python train.py --norm_place="pre" --init_std_o=0.00624 --learning_rate=0.00312 --lr_mult_down=1.5 --batch_tokens=65536
Each number is 50 + 15 x the weight over its row's rms, rounded and kept within 0 to 99. Layers, rows and columns count from 0. The size before them is the row's rms in percent of the matrix's.

# down: layer 7 MLP down (transposed), 768x192, rms 0.0966, rows 604-672, columns 96-143
# up: layer 7 MLP up, 768x192, rms 0.0634, rows 605-673, columns 96-143
down604 096:36 32 65 43 55 37 43 37 59 56 53 60 43 50 42 47 19 54 26 53 51 56 58 34 42 51 59 68 59 51 63 51 32 29 62 48 39 61 31 38 62 47 32 51 45 36 53 70
up605 096:52 25 47 15 45 44 84 59 35 47 65 45 76 39 43 34 71 51 51 38 65 38 57 52 43 60 57 63 32 15 60 50 61 20 52 41 30 42 47 37 33 76 59 40 56 53 50 82
down605 095:59 51 14 51 57 63 38 52 38 41 61 55 48 58 26 40 20 64 21 33 59 71 60 50 71 37 37 26 24 69 54 68 78 54 72 60 37 75 62 50 72 64 45 46 77 38 32 53
up606 113:69 33 46 39 37 41 32 49 24 52 61 45 38 34 47 94 32 54 60 58 61 53 41 41 76 39 66 75 52 21 69 50 61 59 97 59 59 32 53 36 36 39 53 23 79 57 56 48
down606 125:51 38 38 39 32 26 31 68 37 79 47 58 65 42 38 50 39 62 45 48 55 68 34 69 74 35 47 74 50 36 63 38 36 40 53 45 55 42 76 54 37 34 59 44 53 59 78 24
up607 096:54 28 39 65 45 54 20 42 65 57 34 60 72 73 51 32 35 63 03 47 30 34 49 86 67 37 29 43 59 37 41 44 23 54 45 48 47 41 56 53 52 40 36 35 56 59 56 54
down607 100:66 39 35 52 71 24 60 24 64 38 53 29 65 68 73 67 73 62 51 38 35 60 36 29 36 58 64 61 55 61 55 68 63 46 46 37 12 45 58 33 55 48 52 41 50 37 51 49
up608 096:39 72 48 61 67 36 58 55 44 36 65 51 49 15 74 88 44 49 64 50 49 06 78 50 66 59 62 87 49 24 56 41 60 54 45 53 40 67 68 70 49 39 41 35 58 48 36 34
down608 095:53 76 29 51 32 71 46 77 46 52 46 48 35 74 75 62 38 57 44 56 40 46 57 58 71 42 59 55 58 44 46 66 65 47 17 38 58 55 74 37 53 36 28 40 56 65 58 19
up609 097:63 43 38 51 75 41 45 42 48 53 33 43 52 33 69 42 30 46 56 89 35 81 61 62 44 55 22 83 67 52 41 65 56 52 86 37 52 81 29 46 31 53 47 57 43 36 34 50
down609 087:59 75 49 55 25 65 70 58 39 69 87 43 39 46 44 62 72 61 69 56 43 28 19 22 54 53 66 42 49 30 67 86 28 52 24 43 26 44 51 43 65 60 51 68 64 54 68 35
up610 098:43 14 39 58 44 40 68 66 67 33 74 67 53 42 33 42 76 62 61 42 57 41 58 61 55 29 48 73 41 45 58 53 70 34 23 76 38 45 57 68 33 61 36 36 57 66 38 61
down610 102:78 40 54 50 52 48 54 73 65 26 39 56 50 48 27 80 59 81 36 39 25 38 41 50 54 60 27 45 64 54 68 72 21 17 85 41 64 41 32 66 56 35 65 39 40 84 35 48
up611 096:60 21 68 51 61 40 35 28 25 19 71 37 54 77 37 55 64 54 55 54 29 49 60 42 47 43 49 48 16 35 64 41 23 60 56 32 53 36 71 34 36 75 39 52 73 61 31 66
down611 091:61 48 71 55 39 40 34 67 39 52 47 60 61 48 98 72 22 40 16 44 52 60 25 70 57 20 72 59 69 50 41 53 71 42 44 57 73 63 45 67 79 57 63 62 23 48 71 54
up612 106:32 46 52 64 42 65 55 51 53 60 60 36 18 45 56 46 58 53 33 53 37 52 50 60 34 62 30 59 38 57 27 82 30 68 86 13 48 46 69 42 42 51 39 33 55 38 49 76
down612 104:63 40 46 38 61 59 47 31 35 57 55 47 66 48 34 45 51 13 45 44 50 50 68 29 52 39 42 47 54 17 54 61 40 57 49 56 33 39 41 52 43 46 64 55 50 71 62 35
up613 098:31 46 39 51 42 46 67 38 53 40 45 46 51 58 48 27 43 67 65 65 54 63 48 69 56 49 26 39 53 29 77 61 41 50 41 54 12 69 75 78 56 64 22 68 71 80 44 52
down613 098:39 57 47 51 54 72 62 50 58 51 56 63 28 60 43 39 63 55 54 59 42 42 21 63 51 32 52 53 94 62 47 43 52 15 19 54 61 55 46 77 37 50 52 50 59 47 29 34
up614 102:55 46 44 65 47 69 72 58 48 45 75 52 50 57 49 74 73 32 54 60 63 30 47 37 51 33 62 57 51 08 45 67 46 53 50 34 49 43 55 59 49 41 34 63 38 61 22 56
down614 108:49 36 68 64 57 68 61 47 52 31 37 51 55 50 38 38 70 37 75 65 47 31 60 45 55 58 46 68 30 33 26 46 50 52 45 70 45 61 34 20 50 50 58 70 19 58 53 41
up615 093:52 45 40 79 56 05 54 53 74 50 46 16 40 81 21 63 85 65 51 68 32 52 41 74 44 38 32 62 54 32 60 22 21 65 64 53 49 84 37 66 61 45 55 48 65 65 53 66
down615 091:14 34 35 52 34 68 44 47 40 47 91 75 51 41 83 31 38 47 28 24 32 71 45 62 22 59 38 53 25 52 23 72 36 74 37 52 50 60 46 43 36 47 31 43 64 45 37 44
up616 098:55 47 78 52 44 39 60 38 60 49 40 35 44 46 68 47 45 52 54 24 45 39 32 53 86 34 40 59 62 35 44 77 48 62 21 24 44 63 48 75 28 36 43 55 60 43 57 35
down616 093:58 56 47 65 65 86 68 25 31 67 64 75 31 73 69 37 60 42 64 53 34 23 52 37 76 40 74 50 43 51 12 52 38 41 47 43 65 71 55 75 37 37 28 27 67 44 25 31
up617 097:71 59 33 31 18 57 70 24 55 52 54 42 37 38 27 55 43 16 37 71 61 46 37 63 29 60 40 58 33 37 51 54 58 82 45 81 23 56 49 53 34 47 47 57 55 49 11 56
down617 091:57 35 49 41 52 36 44 52 72 49 42 51 35 38 35 56 69 42 51 37 75 73 73 59 47 30 26 69 89 54 58 40 50 35 79 35 23 43 46 43 59 49 42 27 43 49 60 47
up618 100:62 43 70 30 56 39 75 53 64 64 43 67 52 56 43 44 22 67 71 61 54 42 39 55 27 58 69 38 64 39 37 66 27 32 60 64 42 57 90 65 52 45 27 37 34 74 56 53
down618 099:46 71 31 41 72 67 44 48 30 33 56 39 22 33 40 56 56 55 37 72 35 56 69 64 52 40 25 53 42 44 35 77 51 61 58 58 28 61 57 26 70 53 32 42 57 49 53 39
up619 107:34 30 46 39 60 54 44 53 03 15 65 35 49 53 70 46 78 46 64 34 68 29 83 51 41 45 79 64 10 77 40 46 35 39 20 60 50 36 59 49 72 50 62 55 54 73 40 79
down619 098:48 57 58 56 61 17 63 34 45 72 57 41 55 42 18 39 34 49 58 65 53 47 59 88 77 30 44 18 63 24 43 66 50 63 66 50 41 18 29 70 41 69 51 49 31 50 58 78
up620 106:68 47 55 53 45 57 34 33 24 68 46 35 63 39 74 54 66 56 39 64 37 36 53 60 46 48 50 48 67 44 42 24 35 40 66 78 45 39 58 54 43 67 66 81 53 69 36 46
down620 101:36 52 41 40 31 56 48 65 09 38 23 53 62 35 46 59 55 50 34 54 64 46 47 45 64 86 49 41 35 59 49 56 40 24 53 74 30 70 27 44 59 51 56 33 49 71 18 42
up621 095:29 29 73 69 68 72 62 58 20 63 63 40 48 64 29 54 30 43 41 56 57 69 36 54 66 52 80 64 49 52 63 14 75 54 30 60 49 53 54 37 58 55 62 58 54 51 33 57
down621 090:24 25 37 38 68 38 50 51 40 36 34 64 30 44 52 54 59 50 23 34 48 51 54 61 41 38 28 24 33 62 53 57 56 28 76 46 32 28 56 38 54 77 40 82 51 37 52 39
up622 099:60 62 48 52 48 46 37 51 35 23 45 39 68 55 63 64 61 41 72 23 22 56 64 43 52 35 49 75 39 29 57 37 33 55 53 32 57 36 59 57 49 52 41 47 46 33 64 41
down622 104:50 58 36 55 29 76 62 45 48 69 63 73 35 57 60 63 50 59 69 36 37 58 28 57 34 83 66 51 33 59 23 64 56 66 68 44 39 51 42 30 53 51 23 58 47 25 48 54
up623 098:33 59 36 51 45 37 62 34 69 48 42 40 53 53 12 75 69 38 53 55 42 47 64 92 50 58 83 53 47 64 51 64 19 74 48 66 60 55 45 62 55 39 84 54 50 72 28 38
down623 098:66 54 53 40 70 46 38 11 33 77 41 50 60 56 65 24 45 49 29 44 27 67 42 22 35 68 65 40 56 42 31 72 55 50 25 68 67 46 45 69 63 16 47 58 19 39 52 47
up624 100:64 50 67 65 53 45 71 32 35 42 27 41 52 42 36 56 43 56 74 52 30 08 52 62 77 51 37 45 42 37 68 42 67 80 65 27 53 37 46 56 38 55 55 76 69 62 53 49
down624 101:46 40 31 57 47 60 59 65 64 47 60 42 90 35 26 36 38 48 61 75 33 61 45 64 34 62 43 61 60 52 62 34 71 46 20 35 63 54 57 49 54 38 64 35 77 57 29 45
up625 106:62 92 55 42 48 59 65 64 65 40 49 35 71 57 53 58 50 64 69 47 47 54 42 26 51 59 63 57 52 12 43 52 37 60 55 93 53 45 40 86 21 61 33 53 52 71 21 65
down625 106:58 41 31 47 56 49 51 61 35 00 41 39 60 35 79 64 59 30 51 40 50 56 53 47 30 45 06 47 69 37 78 62 43 68 29 09 51 87 47 37 49 32 28 63 52 54 60 61
up626 089:61 25 08 60 57 28 56 35 45 36 60 55 48 66 47 37 15 48 26 51 47 66 67 36 62 75 33 44 50 38 50 68 47 51 72 58 46 36 59 78 77 38 47 78 55 43 30 37
down626 083:37 67 62 62 78 57 38 44 70 65 40 79 36 37 67 60 63 32 32 49 41 27 67 38 40 69 43 66 53 62 66 61 50 28 51 46 62 65 53 34 69 49 48 50 42 53 40 68
up627 089:69 20 62 33 16 28 10 34 73 60 53 40 33 37 58 44 58 44 66 44 67 48 55 49 48 43 52 44 53 49 49 43 42 74 53 23 57 53 77 66 85 09 59 43 66 59 42 45
down627 090:37 57 67 63 55 44 49 67 74 30 60 78 47 42 54 33 53 26 39 55 62 37 65 44 42 51 55 77 77 69 53 49 43 29 34 52 70 41 69 63 44 36 48 44 45 62 41 57
up628 106:39 53 37 54 58 47 63 63 52 44 80 40 49 50 44 59 52 43 75 93 82 22 53 54 69 27 26 86 60 38 42 58 59 39 64 23 52 45 69 66 55 42 59 38 57 46 70 52
down628 110:44 51 37 64 56 59 64 67 61 53 45 30 47 39 67 63 61 52 33 76 50 68 18 48 62 51 48 38 20 46 58 26 53 78 65 52 50 36 56 88 59 77 29 52 66 44 52 35
up629 090:50 43 52 47 42 47 43 62 52 52 63 58 43 66 43 57 52 42 78 59 44 34 46 37 65 75 42 52 44 40 48 57 48 70 56 70 44 57 50 51 05 32 31 78 43 81 72 17
down629 088:67 68 44 69 57 45 29 19 56 46 47 46 72 47 33 40 60 59 62 50 60 26 62 49 74 48 37 53 60 64 54 77 54 27 60 63 54 59 41 42 46 54 44 63 32 45 52 25
up630 106:43 43 63 34 41 59 59 53 68 43 67 41 59 38 65 46 45 58 50 54 47 38 43 33 58 68 29 62 69 62 51 76 41 31 64 95 51 57 40 85 64 46 49 75 45 64 64 41
down630 096:68 39 27 56 21 24 55 63 67 62 48 55 51 55 45 46 48 65 65 66 48 76 67 57 19 11 65 28 77 34 47 46 55 59 56 39 18 60 33 45 34 39 52 59 26 37 56 61
up631 093:62 37 39 44 49 53 55 62 49 28 42 34 13 59 42 33 35 62 42 67 54 64 51 56 23 37 48 54 27 49 30 46 62 81 41 60 43 56 52 65 68 65 29 53 57 57 51 19
down631 092:54 61 22 50 36 47 52 50 51 55 57 30 64 58 34 69 53 32 51 37 53 47 39 59 72 39 72 72 37 50 51 59 36 56 24 35 51 66 52 45 33 36 26 55 52 38 53 52
up632 100:55 43 63 73 56 21 58 61 46 37 26 41 51 52 61 70 35 58 43 47 62 36 50 50 61 63 23 64 46 16 44 48 64 72 72 38 63 53 37 31 46 52 50 87 58 87 59 53
down632 100:62 25 52 32 57 45 57 46 65 61 59 63 45 51 56 25 63 54 47 66 52 64 75 56 43 23 45 52 45 30 34 53 50 47 44 80 35 23 59 46 51 52 36 51 68 81 47 60
up633 095:48 41 49 67 44 77 40 46 55 39 58 32 51 59 42 32 44 68 46 55 46 58 69 48 46 53 25 37 43 51 42 78 31 82 53 48 30 52 30 32 29 35 38 67 16 67 47 60
down633 086:56 55 60 36 49 37 55 63 39 30 51 66 22 52 58 62 81 47 71 50 51 23 40 60 38 46 64 32 36 61 62 13 63 54 73 54 65 62 44 69 67 44 29 56 81 43 58 55
up634 102:34 58 41 59 52 76 56 63 41 35 77 41 57 35 55 68 38 45 45 42 19 48 55 53 69 43 54 54 48 25 51 50 71 52 52 41 33 32 36 48 62 38 48 69 61 46 32 51
down634 103:31 75 41 25 72 57 25 79 41 57 60 41 40 70 25 71 34 45 29 42 55 55 27 58 74 57 75 78 33 65 15 62 65 36 62 55 59 35 38 50 63 70 50 52 72 68 41 72
up635 093:62 53 50 40 48 47 47 32 37 75 26 47 49 51 67 65 64 90 73 52 49 50 32 61 46 47 59 40 46 29 37 64 66 27 47 66 32 40 58 34 50 46 59 45 63 37 54 26
down635 092:80 33 48 19 54 74 69 54 36 37 54 69 47 38 47 38 49 30 13 61 43 46 79 34 68 40 47 73 52 62 46 29 61 37 41 38 65 44 45 25 78 62 43 57 28 83 38 63
up636 097:50 41 47 54 46 42 71 76 40 22 48 33 88 61 25 30 64 59 45 66 91 43 72 36 46 52 40 58 75 42 59 51 17 17 27 19 48 51 54 46 69 37 35 47 52 50 50 45
down636 094:80 57 65 48 51 73 68 39 50 65 60 62 65 60 57 69 32 84 28 52 12 69 52 29 25 65 40 32 51 61 30 37 51 48 75 71 49 62 36 43 39 54 67 76 55 65 44 47
up637 096:51 38 57 16 26 44 68 56 68 69 57 59 60 55 47 56 43 60 41 42 40 24 44 61 46 43 34 35 70 33 49 79 44 47 58 58 33 39 62 66 53 21 48 17 48 41 47 60
down637 092:36 33 55 56 38 21 46 27 57 37 39 15 67 64 62 38 51 72 34 24 45 23 54 07 57 42 28 51 28 53 47 32 46 42 38 64 47 43 73 51 79 35 20 32 50 21 58 52
up638 099:17 28 67 42 74 52 68 56 48 47 66 53 68 21 60 49 32 50 66 66 37 43 47 41 54 49 34 46 37 20 43 50 41 53 81 46 49 60 30 66 62 80 48 47 49 57 53 25
down638 109:25 56 67 47 63 39 52 30 61 56 51 53 96 83 39 51 63 41 56 41 78 65 67 54 78 57 47 44 44 27 54 62 37 67 74 28 32 75 42 57 83 52 83 52 69 44 43 21
up639 100:61 49 54 64 28 48 54 52 60 25 57 42 55 74 49 43 61 69 39 55 26 42 64 57 64 56 48 35 54 67 30 39 50 50 60 30 44 34 54 60 36 71 74 37 33 55 44 43
down639 096:46 26 53 42 49 28 29 54 48 74 62 53 47 55 48 69 43 63 57 50 34 52 44 26 72 63 70 52 67 47 55 55 58 45 51 38 53 36 36 49 55 82 54 40 28 37 47 48
up640 099:45 34 47 49 28 38 47 63 59 50 54 66 35 66 29 56 53 27 58 62 42 52 68 41 38 17 59 63 53 27 43 34 58 72 65 49 89 27 45 34 35 52 49 47 71 31 45 56
down640 101:56 60 37 68 74 56 65 61 49 57 51 56 59 58 30 39 30 41 47 64 45 34 43 30 51 44 62 37 36 69 37 66 55 31 45 53 31 26 61 69 63 62 74 77 35 37 50 55
up641 100:46 16 59 67 87 45 63 48 66 39 70 36 75 46 41 27 28 53 44 79 42 49 63 44 74 47 40 44 58 65 55 44 58 31 42 60 59 47 72 52 60 71 67 59 26 36 71 63
down641 104:29 71 51 45 69 56 54 47 51 53 79 55 28 71 44 65 55 60 56 58 43 43 74 45 46 90 34 50 30 77 45 58 18 64 35 55 57 37 31 46 57 28 60 55 20 51 39 47
up642 101:57 38 13 71 69 65 53 85 43 49 73 33 81 39 43 39 52 39 28 39 67 63 78 59 54 60 52 35 69 45 66 66 40 48 54 52 32 28 38 53 66 51 31 31 54 56 44 75
down642 096:43 66 42 57 36 51 44 38 35 70 65 53 57 35 57 61 59 38 60 71 54 41 62 34 56 59 58 40 51 68 29 37 69 56 54 74 52 45 59 47 54 88 52 65 56 30 60 39
up643 097:61 43 58 39 41 69 62 55 39 56 45 33 68 59 69 49 34 38 31 49 32 44 37 38 32 63 43 60 03 55 33 99 57 43 40 56 57 71 33 48 43 49 21 34 45 50 44 66
down643 099:43 79 49 35 70 44 31 53 46 68 65 71 39 65 36 62 39 44 49 49 70 51 55 54 54 44 59 46 66 55 68 13 44 78 61 28 57 55 40 65 48 47 57 70 41 58 50 38
up644 109:60 78 39 67 45 59 52 64 38 56 42 42 36 40 32 30 56 56 40 58 46 15 24 59 46 52 69 21 55 24 36 62 52 31 65 40 36 43 55 50 38 64 59 38 35 46 34 61
down644 097:45 39 54 48 51 61 64 41 41 78 61 61 49 30 38 49 56 46 69 61 70 51 29 44 55 23 45 44 47 40 44 24 72 16 64 51 42 86 46 44 38 64 59 73 55 52 38 41
up645 110:63 43 48 58 59 45 49 43 79 49 50 70 81 62 39 55 66 42 57 19 58 39 58 71 38 87 37 49 47 35 43 47 48 50 50 64 25 53 56 75 62 43 68 37 73 89 65 26
down645 110:42 22 76 28 39 84 42 46 19 53 48 59 37 49 32 34 58 29 60 65 37 52 52 65 54 55 83 54 52 47 51 41 43 55 66 39 34 38 42 46 38 64 53 58 51 47 38 29
up646 104:52 77 56 44 58 42 41 69 47 63 69 54 48 57 42 60 64 46 71 56 19 39 39 42 25 66 30 60 50 47 53 42 39 58 46 56 43 61 57 65 62 29 47 16 40 51 55 76
down646 105:46 48 41 55 15 36 30 56 63 30 25 50 51 54 70 68 59 78 53 31 31 54 60 45 50 63 57 51 47 66 37 59 30 37 24 49 53 35 39 47 38 48 40 61 56 36 63 87
up647 102:35 52 27 44 55 51 64 64 36 44 52 49 68 47 41 69 55 29 51 50 42 48 48 43 46 45 47 22 65 25 57 42 52 27 26 61 69 66 67 57 67 44 31 42 25 81 51 48
down647 095:59 67 45 37 48 73 73 77 12 28 69 34 49 54 21 61 43 48 53 66 60 73 78 42 56 55 78 63 20 51 64 63 40 69 38 55 25 49 43 36 51 28 81 33 41 67 28 60
up648 097:60 42 77 66 47 43 92 88 33 61 44 55 26 61 65 39 49 44 72 38 56 66 48 42 35 42 64 49 51 70 59 40 47 40 55 47 72 34 23 47 27 53 51 26 52 32 55 85
down648 091:76 50 53 43 41 54 18 38 40 85 29 59 33 18 60 36 71 39 36 33 60 37 34 44 55 41 39 23 24 37 77 30 38 59 60 58 34 40 78 47 86 30 53 67 44 42 54 52
up649 101:43 40 28 64 50 37 44 49 77 37 37 54 62 59 37 65 49 79 51 56 57 27 35 47 14 37 38 41 53 58 93 45 65 72 59 48 53 48 50 81 24 45 47 30 54 49 47 49
down649 105:50 67 34 35 15 65 46 57 39 51 61 24 75 44 28 06 53 55 63 73 47 64 37 43 57 50 68 62 50 54 52 67 54 38 45 19 55 12 34 73 59 51 48 18 41 60 45 73
up650 096:62 51 62 48 54 30 61 34 46 38 75 45 25 54 17 49 75 52 41 50 34 54 33 82 86 37 22 54 86 47 67 57 80 49 61 29 42 43 60 54 59 38 34 70 69 24 56 62
down650 096:45 38 46 62 57 68 43 38 30 39 57 67 73 22 35 35 50 80 33 47 63 45 47 26 43 57 46 85 59 48 46 58 70 60 36 59 42 69 53 47 65 65 61 54 08 57 59 67
up651 106:66 62 67 53 36 66 69 26 51 44 50 51 68 43 36 41 55 40 32 55 60 28 63 43 18 68 58 44 54 47 56 57 69 54 37 48 67 55 45 57 82 49 34 27 40 63 56 44
down651 101:66 29 55 52 50 52 31 43 62 76 62 54 85 28 63 46 40 96 60 52 26 66 34 41 62 56 47 53 30 63 39 52 51 73 61 34 54 33 57 18 65 54 32 48 71 43 38 79
up652 103:27 47 28 61 40 39 71 72 58 30 37 57 51 39 60 46 33 34 40 44 46 26 65 58 60 58 60 73 67 62 52 62 47 42 60 26 32 49 68 33 51 52 55 30 57 48 74 51
down652 103:39 47 38 58 48 37 48 52 37 35 11 54 77 57 45 47 65 36 88 36 71 38 51 60 56 38 72 52 32 50 55 62 46 50 28 31 58 75 46 28 61 51 22 44 59 50 68 35
up653 095:37 77 57 65 37 36 88 35 53 43 50 36 21 55 36 38 59 40 37 55 48 66 36 44 37 66 25 40 11 49 39 56 46 57 53 31 60 21 41 65 50 48 73 41 49 37 48 37
down653 098:47 22 33 78 61 66 47 61 42 35 38 36 45 40 67 52 76 78 58 37 45 72 68 53 35 45 42 45 63 52 62 56 48 66 51 24 69 59 50 46 59 50 19 31 50 38 32 70
up654 092:43 53 35 49 49 42 73 44 81 43 80 51 52 45 56 45 50 64 47 85 45 10 40 60 45 59 71 65 67 31 54 62 33 64 40 54 43 39 53 49 49 61 50 35 62 38 36 61
down654 091:54 63 47 55 76 48 44 72 31 56 61 30 79 34 47 34 36 68 59 99 76 44 40 56 42 35 65 56 41 63 37 52 28 48 70 42 65 49 38 36 32 53 36 57 68 42 42 58
up655 095:49 41 50 34 39 79 58 62 49 51 54 17 43 45 74 61 44 59 40 39 49 54 45 85 60 55 56 43 59 49 40 47 86 48 57 38 27 61 38 33 41 41 60 22 64 61 56 69
down655 094:39 63 38 44 62 54 66 54 36 50 30 63 62 51 48 29 63 35 43 45 28 69 42 45 24 49 42 37 50 44 56 63 30 49 32 47 40 64 36 82 50 58 79 53 44 65 64 50
up656 103:45 70 55 42 48 56 70 42 91 51 51 31 53 66 69 38 11 25 53 50 68 51 18 41 65 36 41 35 49 43 39 50 46 62 41 54 56 58 62 60 41 42 49 59 54 56 43 81
down656 103:40 66 69 55 54 50 56 54 75 60 74 66 64 62 53 57 27 47 45 44 65 53 62 20 68 45 56 63 34 38 61 50 42 52 31 79 49 51 32 61 39 35 79 58 59 58 48 48
up657 100:61 54 19 56 59 57 55 60 29 50 48 44 33 68 67 30 29 47 63 21 53 51 51 38 22 75 41 55 68 68 38 23 71 30 51 40 49 50 51 31 63 51 49 57 53 44 32 37
down657 095:50 52 72 48 47 77 43 80 29 54 23 41 52 50 55 67 24 53 49 58 73 84 51 49 61 61 69 57 52 83 67 31 51 67 46 70 29 63 86 30 51 54 51 40 47 36 53 23
up658 099:44 55 35 58 33 48 54 74 67 37 44 54 57 54 70 38 58 60 55 66 53 60 38 62 35 44 56 65 31 51 74 48 65 71 58 34 37 52 65 86 62 26 57 04 65 59 31 43
down658 091:46 58 71 48 55 55 31 50 51 68 59 55 59 47 22 41 57 51 41 34 34 53 67 43 40 55 46 28 50 66 58 45 83 15 59 59 49 63 51 37 63 65 48 54 38 66 48 09
up659 102:44 37 46 54 45 50 50 25 71 45 65 62 71 64 53 66 61 58 47 46 45 37 37 63 09 66 32 88 42 52 51 43 44 65 64 45 79 55 70 50 66 53 53 57 60 53 57 51
down659 104:82 36 61 57 21 37 64 53 58 68 58 64 55 30 54 63 68 49 52 53 39 42 62 49 54 36 54 35 59 38 70 29 36 70 21 56 37 72 48 51 68 45 35 39 42 31 34 53
up660 099:59 60 28 43 43 45 45 64 55 50 18 46 18 58 53 38 68 13 23 35 39 83 58 90 39 63 36 79 60 47 49 66 58 35 56 61 86 40 47 78 71 45 79 65 64 50 42 45
down660 103:36 28 61 51 73 74 39 75 18 59 64 42 38 38 55 32 47 39 61 64 49 43 48 06 76 23 51 57 38 45 55 54 46 46 38 25 69 55 45 59 26 70 40 42 36 23 21 50
up661 100:36 53 62 26 55 48 54 35 53 40 56 30 61 60 29 48 56 68 71 22 41 33 37 46 61 49 58 09 56 66 60 64 75 57 42 63 49 47 72 38 54 66 62 51 60 44 53 40
down661 100:54 58 51 44 31 53 40 47 30 79 52 52 56 63 68 54 43 42 44 51 63 49 57 57 57 56 29 64 33 61 56 56 32 59 54 37 69 46 29 58 57 55 52 26 43 44 53 63
up662 101:46 75 33 37 50 57 33 50 38 50 52 27 86 57 32 52 26 48 18 44 37 35 41 88 39 62 58 81 36 52 63 61 26 43 60 63 45 37 66 48 59 44 41 49 46 32 35 27
down662 099:50 34 53 47 37 70 52 45 63 71 46 53 27 28 33 53 48 47 57 32 55 60 39 34 78 35 21 41 71 67 64 51 99 55 30 77 26 54 77 17 59 48 42 53 45 45 47 63
up663 094:69 55 38 46 61 71 71 51 32 36 51 39 45 53 57 63 27 75 80 56 44 67 56 61 42 50 27 57 40 58 49 23 59 42 59 58 52 25 81 64 11 43 39 58 39 65 48 60
down663 092:30 55 48 35 31 49 32 65 44 48 59 70 58 77 45 46 57 49 47 56 53 40 49 49 64 56 51 39 46 60 56 82 83 42 72 28 24 73 52 52 37 44 53 47 13 32 34 28
up664 105:33 46 36 40 45 60 75 37 61 45 48 69 50 46 70 65 25 25 31 47 26 48 42 60 63 57 29 63 50 52 32 47 39 22 31 76 58 73 69 50 68 67 69 63 17 62 33 46
down664 103:57 44 40 48 35 51 48 22 43 29 73 42 26 57 41 30 59 51 48 53 46 37 61 41 63 53 72 35 37 69 43 75 52 60 55 53 48 40 37 69 22 37 26 45 39 64 50 41
up665 100:35 43 61 43 47 65 71 41 70 32 39 40 54 59 52 49 72 71 55 33 58 32 59 50 30 48 49 47 44 47 50 18 45 50 43 55 26 54 67 36 70 59 65 56 44 43 53 33
down665 098:51 57 33 62 40 48 43 26 75 53 57 35 27 57 47 32 46 50 64 70 54 80 60 67 62 38 65 37 40 47 50 46 42 57 57 52 75 50 54 48 69 45 35 65 49 24 76 33
up666 094:77 52 73 42 38 49 42 13 70 66 42 52 74 24 57 61 46 54 27 44 63 41 62 55 74 84 36 60 70 29 62 54 58 68 50 56 66 45 52 79 64 54 30 33 79 50 58 47
down666 091:45 62 48 49 61 61 34 61 56 35 72 56 45 83 59 31 74 37 25 66 20 74 27 65 61 66 41 40 57 48 21 48 78 45 65 45 58 41 29 42 39 28 61 34 64 65 49 34
up667 096:33 27 52 49 37 59 63 45 31 54 45 21 59 43 88 57 52 61 77 75 68 57 34 65 56 70 55 66 53 81 40 37 54 44 51 48 28 42 72 44 63 50 30 34 45 51 65 88
down667 096:24 49 54 47 38 46 50 47 19 29 47 59 54 33 51 71 83 71 52 63 48 70 59 54 53 53 57 29 66 65 56 39 54 63 34 41 54 52 59 67 72 53 28 47 40 57 59 55
up668 102:59 53 28 50 21 57 55 31 52 18 43 49 72 66 67 28 51 42 73 70 51 42 33 73 54 57 65 47 62 69 47 42 49 45 38 64 31 58 31 40 19 40 60 42 43 72 56 62
down668 110:58 61 57 68 37 58 45 42 60 49 60 27 51 55 67 28 41 69 80 39 32 82 52 33 52 25 62 10 82 79 45 37 69 37 42 86 28 37 50 59 35 52 49 54 60 63 42 51
up669 113:63 61 59 63 38 32 56 45 28 31 48 45 49 50 39 59 28 75 41 48 28 38 73 67 28 36 38 54 52 10 54 36 34 52 37 69 76 55 36 63 60 39 27 38 53 49 24 47
down669 108:25 46 44 55 60 35 53 68 65 77 46 56 35 52 51 78 44 51 25 62 22 55 34 55 70 40 62 46 70 51 61 58 46 41 39 70 55 28 44 66 25 57 76 49 50 71 38 68
up670 096:76 52 72 54 42 65 66 49 34 58 91 45 43 32 79 50 16 44 63 59 65 38 51 77 43 38 34 64 89 37 55 49 43 46 58 79 55 69 63 59 56 49 45 47 38 61 46 38
down670 107:37 52 38 26 56 58 63 46 24 70 75 39 70 48 66 40 47 38 78 60 52 57 45 51 37 36 53 75 58 50 47 38 64 66 49 58 47 43 70 47 57 82 54 55 48 35 34 33
up671 099:64 33 59 66 57 43 51 43 17 20 53 54 38 46 60 47 65 48 71 59 57 66 44 64 73 37 47 49 39 70 18 60 42 43 40 56 56 53 43 58 43 43 98 33 38 55 43 46
down671 112:47 46 46 59 36 58 38 42 35 13 53 45 34 63 64 40 54 26 64 27 50 68 50 47 39 57 53 64 42 58 23 61 52 67 52 72 58 61 20 49 47 54 67 44 58 34 51 26
up672 097:51 31 37 58 46 63 44 60 49 53 21 29 64 56 63 53 31 32 41 25 30 65 49 38 55 76 51 55 36 43 45 44 74 53 65 51 35 33 41 58 40 47 36 44 47 38 52 60
down672 100:52 48 28 50 54 53 26 22 42 37 43 17 36 67 44 34 20 39 77 58 64 47 61 48 76 69 29 27 51 62 56 67 62 34 55 58 62 51 60 56 58 40 54 67 57 56 56 65
up673 101:52 30 51 68 50 34 60 60 24 70 45 63 68 62 31 36 57 30 48 53 30 58 36 45 49 59 53 53 59 46 57 75 69 61 56 39 82 33 51 41 60 36 21 49 42 61 51 48